config.toml
n_layer = 12
d_model = 448
n_head = 7
n_kv_head = 7
head_dim = 64
d_mlp = 1344
vocab_size = 8192
activation = "squared_relu"
norm = "rmsnorm"
norm_place = "pre"
norm_eps = 1e-05
positions = "rope"
rope_base = 799.0
rope_fraction = 0.5
qk_norm = true
attn_scale = 0.189
bias = "none"
tie_embeddings = false
parallel_block = false
extras = ["some layers without attention", "local attention windows", "gated attention", "short convolutions", "capped logits"]
init = "uniform"
init_std_qkv = 0.0168
init_std_o = 0.0168
init_std_up = 0.0168
init_std_down = 0.0
optimizer = "muon_variant"
lr = 0.015
lr_mult_qkv = 0.4
lr_mult_down = 1.5
beta1 = 0.9
lr_head = 0.0301
grad_clip = 0.5
warmup_steps = 0
schedule = "wsd"
decay_fraction = 0.4
decay_shape = "linear"
final_lr_fraction = 0.02
batch_tokens = [65536, 131072]
seq_len = 2048
doc_mask = true
train_tokens = 782100000
steps = 8438
dataset = "wikipedia_en"
Each number is 128 + 24 x the weight over the matrix's rms, rounded and kept within 0 to 255. Layers, rows and columns count from 0. Numbers have three digits each.

# layer 8 MLP up, 1344x448, rms 0.111, rows 79-107, columns 112-223
142158101167108127172130165110108109137126101131151132138111176170131100158085124125127151118110138108139098134105131100121106130096105085159136199146126106141132123140109086138116128103094110138128099138134105137153121123107137084147103156169125152091170135105120109097101114130138144116112145152132086177118112132120157125092145124092
131122097129126125150111150136135113114134082140137093144109123147099154141167122137149150120119128143125103137145122046161148109155141135147148107160112121132202156113092124145141134113110100128105133106144135128148143121109178130136148143127127104129130144137122144117142113131136155111102170124110121120132111126113119138120108149118
122132145076111091113133107151132101141105124133155091119134091162159152173136119104147140174137108105132115117137160126158118097114102133142160166121109105148156110094095116110147111118108136132135129155124140123132157156155136131116113187133074139131151125185109083121169078147137126140148122097126135093093138081112138119162125105084
164136132130106126095125094160103130090119087122154104127170116128101133138132165125138140114115126182114137122142139143136144132141065109149113120138113092155118124110134117148111130125101141100128134098118180142118096160115112114104131117110147145151178115115130139160145086103089122102140147127130124066135143111161119151122127132125
131136189116111124091109102110146129095139127183105115167145098112163146138147134145151138150138109136133115140096147122118062110143071110105120139147143149127092137138119138103138139136120125130078140111071150098122124141128126149143140137124151142146142122146166101112154123142159123139140079111139108116138121126113141109114122154115
111075118052139120119110125126121127150133104118128145151120133125111128104121088123141117164119156136151095113134138100104148108092140132156136143203155103102120101171117138137147163137118114129153155136126139101169151121122165166127113100126137118120118134152126084141126129095134120119143126134089127119106080136120156126172150162145
103133117082110112119135144132118108124106143142141111125132140128127100130128126138130137113126131130150145106162149114151144147087116161109163126120148130177133158188100143108119128157138122135122093097117143115127128105091151112124109130105150138103113167106144123096109124141112111136143145114135112115160105134118094111093158169128
125108114137099127152163136118202103134115088125088108150159102119101092140124154125136104124103073189115164145136118148153134124123152090097112124127119132122152123146134149119125109091155132155146096128119126111153117112136081093147108174118090147148128114142112126137141125128115105165117116126091101111129150064155150097128137097123
147124169120115118168126115161110156158120133092126125116083096130121119134123134100125154139180132120085173155138116159082161124142116125086134130158131156085110076085200152136101140174160093102158094147158081131121134113105123079157147105188109136141129082084123161093077128183116143115112122141097108102102124129115175134099109162159
128124115143106115136144124099155099085150145138125121132165088155092120140096117137145093154107135142096142146116115112120116125120140149137135110119104151125150113138141121150120099125129140124100132116093111143125129109112073105112144122113153124105112132136113114104149129135076142120115120132146113140106104072123087127131119166146
144099141119115148126141086117127117134136109130094137126167136100184112124112183126080165116133181127184122144108152117117126150182100118138167134124176156122117112110123108181158114137113132119139196108107118141113148106139119123114082112197121121110137127105151107110141110155127193139145151100118126143122168144149108133149103132110
160126101099155152143130109126134138149109124126152139119107139146127141116115121099133122112106119126112129097144110136118113124105125110118119151095098125141134119078097092149111138128096146109130137146141115122136135114152105193091130130127150110126124117142098130138119121142138131112142109139120120139143080144088129129059141123130
137137110123137118136195112150108109133102141112164141135121121182156164128150072087121143089132131130118145177132136139131142148109132136144084149097078125115121130149129133130142108166165144126104118155157101132156135118122103111092122168126153159125125180169150169170104120099125106136101165137099144134144123139085085209134096106156
113178096165127095111116118141109126160109146145101138109154127115154171122108144154137116117120136126108158121111164141095157142134155158094156146100094089157150128127102160137110124137157082153092127177126120113170113099137095123076128159124115130111108098118117148115135140140117152141099170144165127137099171141123102103070102109153
102138124158157110087168083067133116119123131108084120132128150114174099141129093130090154158152114143151128132119109149134137171143145167120132112168158090119117148123120169140121122136116097152116132104165168130129149144125117124128129138145158142114104105155135107143139122155123163134126109145128128142147161125142136113131132096152
123106108165115065150116125114160107097107138102119128105100085111111100184140154158139155143151093128121107092097078102172145133136112126145103125148135152093143123141072121114115134104129125144112166131159088081191139102181133122109138104169136120120091100131098109135120129138137159080109098130120137134166110112132153150161125129133
132139101122095139123095119142118149095105139155131154140114112097108118116131185121103101141114113127127109140098097131112116157129136146142144135119120159108144133128156156110139161114136142135127122105150155114100109104119144124136088104140135077137160136140116142119106125105097145116120160081144149135163132162112125147137132054128
091121174130121109157131133145115115138131108073176133146132113160168120136143147107133144147151140149142147119171146127133118102125133152136111125157134135155150101120122085152149102145135103156116119130165094172150134117106129121111130128104121100110138130113111142137131108140126084138130161116079139140139111125126147111152147114110
102147176143170127098159129093182131119120143147134114075118149158084149150098092110120114090133153153114126102135126122133114107118067153140096142117137165150163130122132158085143111122141145115157144131142105131134083133154113185149107131121078167119120113103152140127164127096155099118133087107073062163109144121106135151083125109148
164143131114123166176106087163181098167050093082109139184108116147120140121115226148159148138141098114129153148141118123131140101132142130097118077142149101123119092132131114128133072123121106136112171123078142136114158109132092175126128134147125094128124135118129115175106140122131131172124118115100115148138168146175178097122155072117
063120124147159126131146115170109143156092059115110138142138139114141096128146146147142148138099114104120160124113092106120081166144116125114063152107166108130130118153103131154148112133112147128115092117147152097162157131082096078112104084110118112136112152127154138097108142120130112102098104144103131149133124180111116108134134138089
110150147151133157161147156136150163138123156126116077123143142129135125164159121160144099119109130154096110150156142118115136111139119141140146138130135093137116126127143107170119091108107105158154143151106151142138117145161073111107160124161087079096180104128138125130147135156115168115102127123147118146149133116102162121113138176169
163139099083110129128093102164143131119172123058140142094115149146137136116134150163112125114142128114126198106085179150130117138093158141112094110142116089133088186117129155149108155107140106116104100133090110099157123113145166121136082116081125179128134123129168116113102078134149124130132120129148100156114150092084122143104136136120
132127106109106133132198142139108099123129146158120124115120107136118084133138113156113100123104115148088112140096144133176116128109121138150144133133141150140078112119090115121120153129115108151135087139127115135144122126101133150142199195123143107119131113094101140150112115154095128147100136129129105104136146065121102122108134133154
137109158121183102068147079147136116144159153104147108170176098115117106120138092135142116129146181134167140126152138140156135147117145079127157136128112128093137190109125103091116133111148109158114109125113117124085097113077102113116125115132116125092117101150189181163122134128125118146146122136109098139170137096171108129101119156104
103130121151112068167102077121152108149142116106145127165115108149116123107116183125158145103121109139128148102133139104116170155129105126138115110117134155166124118163106150110050109103088134109146125143139127103094097117135138091137149106166128100077182137143164162117073138099088132146129139082159127075108131147118166102123110126095
108135159132190135163125130047140137108107117125137108152143163134129141125120121144142115130112166138178126126130140116166123108142110131116134127151176148133133178106123093156138113135114128142139151139145105129127144128111100158138173111136158137125149128139104116176176140112130128100132137144123138163163111145146117146130100137082
105115085126140101124124109111147094150072134128126147128133128121129087087150126144117118153133136139141136131157127060141153100135074117124126140156165133078101142157110124146118155110132126117133140102138158119147118157129126125133122147123093119147100100104111119128140119129140114129135110150140036115119136171149129103150058148116
078141124128145164149104148111074117130151159108123115121131131083146110144134125097151130127117126099127124107099177085141095109132140100168122148141115109111109127138124178097132108111142127148154129125128136139113163150109166106152089129118135097142173139109130148111117038127136124167153125134147133121136146088161094171163137143115
# layer 8 MLP down (transposed), 1344x448, rms 0.0944, rows 79-107, columns 112-223
119100155131130134167147130103134122143132127153169149109122173131103109124095130151159150117134122145098118104165107101127126118153129115133146117174142132153142136103087171133101142117132089141116153135138081161145143139116116140112110163117144114146133142110103085127096143121137109094113145137129095150134152113154167124142152129107
095137098153080129131131129118112149154130149120141099129143128134102146147140114105137167105106125150085144124118119153152099140152135141119116097165181130109126132086139149102150110148114126109133140086138114136137088144102173138104132112125120112168116164151128163133154118078120123159165139141132155121111095082133147111160140107117
168127097097136117132147175168112104155083130167116152145106147140168129129111116098124087135112090135161140147129114131149140138127157166108107081139139158137128093117125115112144099107146126127102163130120122120131191132128163156111154111143123097132118159122132134144142066107133130086148133160132131103084118166105158141138118073092
120121115139101128117148116086114134138138160094131120122118181130148110086114129143139133145141151114134135136128197133143102158174136118142145133136100139088132094154126110113112114145110176117098136100134155124063156175096128130123151118134125106180136128157121085145199138097129135126135121142138101115143136128106192114139108135166
112155131155120134150130125120133160125112134142129089130101105107128125109129142168130120117109128124130121145134122152138120109132087091127152157128122097132117171146165150128144079132114136173088140127148112132149120155132157097121131112137135071100103118116104138089149136106115094123153145094131110155160129104118115144146114115145
123152156156112138168126124082146106162140162182126087104147149133150143093135151123134103149126134079148141103086086148091128134159123147113152122127153131113116135148139122137109168141126168146114100134138167151143141087164121161163120099141076152136132133108105090108083104167140130143166145126145102144166132146109100149143144130108
181147183151167168124146144131156159116110149138168159150146112183129165121161116116118139085112091102176131117092107091106122133108107091100144178103114139146135188107097124063136098118127181097147119072164124143087126123130147125148085184110129120127089120124083128164103154108159141136149073132148179114165143135095139129159109138095
156149137143119115127134156141132107079115105160098138151106175123123136127101107124098095106114128075164105124152085141129123106125124122104136097125150162107083172087135122096150149137137108138123133129115104122127176134113113126102101174092130136120131093107118132137151157123105133186072144141120136144156102118137112098126149122109
151107082133153172114134128095110095152141138120130131202118157150124140175152152137078152120114150145111128120159091125164108162128148147152112099183157134144128080148137128119140116106148116137104142111127140134121162073125152156112122098153098149146145158128123081117194116109116142065095125126159110095156142127148080157117087095151
128103114121117114144129136132143127158120123124149204147116174123149136148157128104121164127128111128150123122153168134103154145162148126110101124104148133164120141113125128117137141138139115141118120173111141148150118111132173143144145165143091131135133128119152142115154142136157087115157134138085148131126134137140147134150146122110
111147160151122131153111125098166139091114135143142095181166108074128115119137141132121098122138110117158125117114135132117125130155184126144143152088147107108113105132100153089144123123133124129163123108165133114141134129151129119097116138153115161132149103102096140157129127112102178162116168130153134184083123104172069158116150144108
117119138117116175129134097140142092123133122127121155140140147104128133114121171097128139133165076135140115131099094149064176164150075110147130167144146155159142113231129078123082119162136097148127131142100146133151121118115132134111125156136116134123153103083121138119126138143109134130116127086164149145137143130137109110132164142121
149175140114184156120132100170139125088095156137139180145112144129144116131162138134120137124138133181106117127152137167117118120148101119111102121113128170138123160175165087099132098134187117122137158160114136118117082132139147145105131135149134115142135185094108128119097102138141108098144149128107139148102110171083105161106150146149
137125105114130118134106078126138143128166166090094178130101096149088128115092152160118151153159083154123140113100160163121139156122084140080122125161163150158177158124118133149130151125109233111104136113139105128093170088173171113101145145160111137130155108125101179121130090111106147071136164117073106099149173118134098104180065141112
102128091112165110128144137117114144128137167125133143163124141125145119126160138118117130142134114143111132143115135097119176144163154122130116138156137118144101107104089111133123185123128087120140118090148113137122123109165117114123127161147124151168106094122173102119119157138131140128107122122131106111145139087118096139143151116125
114113107132112133160090137148150153138193185124156140176145151075107105150114114136139098094115103135106111127130116102125149124111173113115108089176144122178131118114168099144121141103131167099096130147101131143117099127151122154105134118170111122086089087143117115120140153132155117119126127138129139138171143155113152151108139116097
152122145138157139123142135112140140105139116095114146119136111118150140096140115156127150117122122171149105159129155118134134124116132153191120132124146136132103130106134143150134111130119102129186141104105115134093154089139138153166164087110128140119144144135155105110158108133145100117142074145117112139140148112157173138120099123106
078153122102122143147128135141134122148105123141149116126095138131137076177143098124135136135108127132096124111105172148131113115115138149144108138074143151103105096124134119122165164082173036149165145091101117129126129128136168177109083080158121112125148110107090133135144125147103120129101137199133108120114094109098161130112139154149
112143141094142168123114131142137101123094134118132136103141110139135164117144114089125106137143129117115130093105115131100102127130138146135153125122136108140146100090133144114121171160156013083113154141151127104117139132123085093120125121109091103125153160144129096120168157110123104126071144082148172134134141117094150103097117119115
159101145099097137097160106127137129159097124153101149188120089127154124131137124148110105152121101126146114143176106137118162090117128142111112149139057126114125119092097115109181133133127000093143089137132136139142103120155146113147104107154108134135130138100122117137128090152133112137086154148163127148145156168096091114170131074180
122110117095135129123137137123085138124095149128128155147124184156139102109148126138119123149106153143105128131124103130143125123126158105125138114096101103137110113129120133174156092152109015122135139135134092088125129125124122121100119134150116146123098100149114114148123150110120117142090104122140136138158107155122157135156159150113
134121145135110130144138121130125123124132113138101095125119113114103128173145138098121119105162119122137141147137083165106165124167148151123142136113098099125084096133089116128131143140143099081083149168134143120142160128126148091120124085141154134118126129143143111105092125126149110168125107133149125145121137133117138182143116120118
117133136101087121172123106102124094110121136118162163140125097122117148135122175094097167106132159116131185136143142117132143177106118163085146157133154161116099153134123160141107098134132157149124149119128106181145129179148140129135134106117152116131100097095121139123145121136126109129140128124096080115144168134139119143167123112128
139110124099151145152173132132130093128121146120167162146182103129107125109132117118149107063136101118117143099135094123141121160131134114116110123129133144129088106131135135146110132128118078125132082151114138118096129113154118113125109108121172137114113158133130136151159097148141120176094104160134104133139130134118088061114124123149
106115123159127121090128123138156178160093123148158157149101082168143123117123171098109115138113099103127118134140132135134178165146119152121118124056138146155162168158125160146132095143112116127082099129144162119168117123123129141177134067105129106183125144149126115138112122127114114137146106102084137171154132098133169146103135168135
098163137136138168133117159114122133155130115131121118132109145127097163135092135124165181092080133104128127141139101125139172152159108112134153198143178123135126111121124119134141129102132075084144106100156136186128136111102143125145103166104121137094096108149117131112142155157135164126140123159152121097104148149139148088101075156078
127132112123105108121124113122146088101142106102077162108125159111158156091134120122130144113141143162127151121102108173134113137135113122128091101142066153135137115126113183112136127150120115112139113082110162121113128091148116113126167132150159141140100114103142166130117113097088082152132100140128126149105106149124115106132138160123
117147110154158165105143111118138162129112124127112148109105144108109123127149110133095114096204133127130115114118170119156130110099064140105137157156124178174089115136149153108104165118114151135110108142142077127150154136097106137101146151130099103111150117143160136104095046142107114146133112141106112129117143117115127159137079136088
099098162130099128173114108140099085170153135118154131194100148112147097146139152144122112131099115105108094111142117105125134108131144124098096136085143111125125120092117155111147129137135048118124078142141147142156115077095121129167143133138144097105123147131163130113144162114144148152167109125174148145145141115103164146130159169100